Each number is 128 + 24 x the weight over its row's rms, rounded and kept within 0 to 255. Layers, rows and columns count from 0. The size above them is the row's rms in percent of the matrix's.

# layer 12 MLP down, 128x512, rms 0.0807, rows 109-127, columns 192-255
size [101 105  96 101 104 101 102 101 100  98  99  98  96  95 102  95  99  97  95]
[[103 116 116 143 120 124  92 160  84 102 131 140 112 137 145  76 141 110 197  96 122 169 138 110 146 146 150 125 132 157 124  95 134 129 152 123 130 109  97 110 127  71 136 102 122  90 116 118 182  84 125  89 105  96 110 140 132 138 109 145 136 100 144 128]
 [ 93 122 111 114 136 133 149 149  96 128 154 138 118 146 137 141 136 111 104 158 148 110 147 134 131 168 131 144 155 142 152 122 114 145 139 150 135 110 112 157 134 166 134 125 138 143 156 164  98 125 122 126  85 162 107 130 159 113 182 132 112 154 132 156]
 [141 149 111 126 103 141 174 161 151 121 142 117 121 112 113 118 103 121 132 116 127 129 119 131  85 113 119 132 162 105 130  57 123 123 174 149 123 134  87  88 136 153 147 114 105 123 112 123 127 126 106 169 120 158 117 163 145 167 149 147 130  90 114 185]
 [141 130 123  90 145 111 146 128 125  74 159 113 128 160 110  78 163  95  87 121 121 102 114  94 124 146 103 158 116 168 116 142 125 151 156 154 162 164 112 129 133 152 148 164 152 125 115 129 139 102 166  99 143 153 144 112  89 120 125 117 110 112 103 124]
 [129 127 124 141 136 149 134 121 176  95 163 100 101 141 135 139 140 137 137 107 150 144  89 118 143  93 137 117 133 122 120 114 116 143 119 104 123 146 143 137 156  93 149 129 135 111 111 131 146 128 134 152 114 145 122 160 115 132 126  99  61  57 145  93]
 [ 88 156 122 149  73 190 135  90 144 141 142 171 134 162  98 125 119 109 147 123 169 109 144  78 111 101 130 122 139 125 102 128 140 130  94 132 123 100 141 165 106 186 126 128 131 103 161 141 129 141 113 126 132 148 132 171  86 166  82 109 101 152 124 134]
 [101  94 120 145 137 154 132 114 103 124 127 101 135 146 125 136 116  99  72 111 130 161 103 138 162  92 113 118 102 125 141 142 121 129 128  93 135 128 108 128 137 157 133 126 124 115 133  94 152 132 125 163  95 125 118 132 127 154 178 127 133 117 140 116]
 [ 91 117 111 149 108 107 158 119 129  89  88 121 132 105 137 186 184 129 153 136 164 132 156 148 145 118 115 103 134 143 109 118 102 127 127 131 118 143 127 130 148  77 148 169 141 120 153 123 156 136 148 143 134 135 158 125 160 146  99 115 153  86 146 142]
 [131 166 129 157 130 140 115 121 154  84 148 150 146 119  83 101 151 157 119 120 133 171 131 110 151 119 116 184 157 131  74 113 142 159  81 120 111 110 163 156 133 107 130 146 109 160 129 119 167 156 121 147 119 138 176 110 146 117 149 130 126 130 149 140]
 [131 105 128 108  79  91 133 111 126 111 118 119 125 135  96  71 156 125 132 109 176 178 139 157  95  90 124 123 133  88 111 123 125 140 107 110 144 155 127  91 112 113 114 103 117 103 141 124 157 161 126 132 179 181 144 119 138  72 129 126 138 175  99  98]
 [130 150 140 133 143 123 132 143 131 107 131  96 156 132 109 112 131 113 197 150 126 106  96 131 129 133 156 126 141 150 129 134 155 147 164 147 156 146 144 132 139 147 106 132 161 107 111 114  75 127 122 155 144  81 153 113 133 156 128 175 106 134 165 109]
 [152 107 137 113 120 152 172  99  90 115 107 162 135 145 118 195 108 112 124 148 148  85 157 123  95 141  78 101 103 109 153 149 123 137 136 115 100 121 129 155 130 131 130 169 162  85 109 101 164 159 125 124 128 116 145 158 146 127 140 171 164 146 121 129]
 [159 136 121 130 154  84 143 165 118 110 119 106 121 150 104 173 119 120 101 120 161 145  59 166 138 144 152 110 159 143 123 112  96 154  83 111  96 174 115 125 110 112 108 141 111 128 103 131 118 170 133 101 201 130 117  91 127 123 132 167 134 103 129  91]
 [141 133 121 122 101 123 129 148 116 192 153 130  97 150 140  93 165  88 125 102 153 136 138 103 134 122 130  88 118 145 159 134 158 145  75 176 112 138 129 109 111 144 116 117 141  99 152 154 162 107 122 111 132 101 111 107 106 126 173 117 122 117 117  83]
 [ 94 123 140 179 138 177 118 118 150 102 150 186 105  70 111 135 132 141 104 113  90 128 120 134 101 126 133 101 112 129 157 109 139 116  98 121 161 112 123 117 119 144 147 120 118 144 125 128 117 130 159 100 145 134 126 134 164 175 123 164 132 116 137 101]
 [119 118 137 141 146 106 117 128 154 167 159 121 134 158 111 132 111 144 194 110 145 112 167 106 136 149 111 114 129 135 145 101 103 116 110 151 149 115 113 106 144  86 142  85  92 101 159 144 126  81 109 121 144 131 158 143 136 102  98 124 108 128 146 159]
 [154 159 130 123 153 117 106 144 130 134 131 132 101 115 122  60 115 164 139 135  73 148 122 135 140 134 122 129 160 115 129 142 100 151 135  94 123 121 144 139 163 110 112 168 134  94 141 136 101 148 160 119 123 149 141 138 135 115  93  99 192 132 143 168]
 [146 121 120 153 130 157 120 174 121 119 161 127 152 100 128 141 131 114 128 152 136 130 180 123 167  81 110 153 113 136 179 132 161 110 174 145 143 153 168 188 110 105 141  91 106 144  93 142 116 139 104 130 119 116 123 105 135 101 146 112 146 113 174 130]
 [ 99  86 112 125 141 153 116 183 131 104 117 104  99  91 136 127 123 138 101 127  81  77  95 137  73 142 139 173 146 105 118 104  86 111 107  82 106 120 129 131 101 131 155 132 142 140  83 139  99 142  96 108 130 154 103 110 135 113 124 129 113 139 135 119]]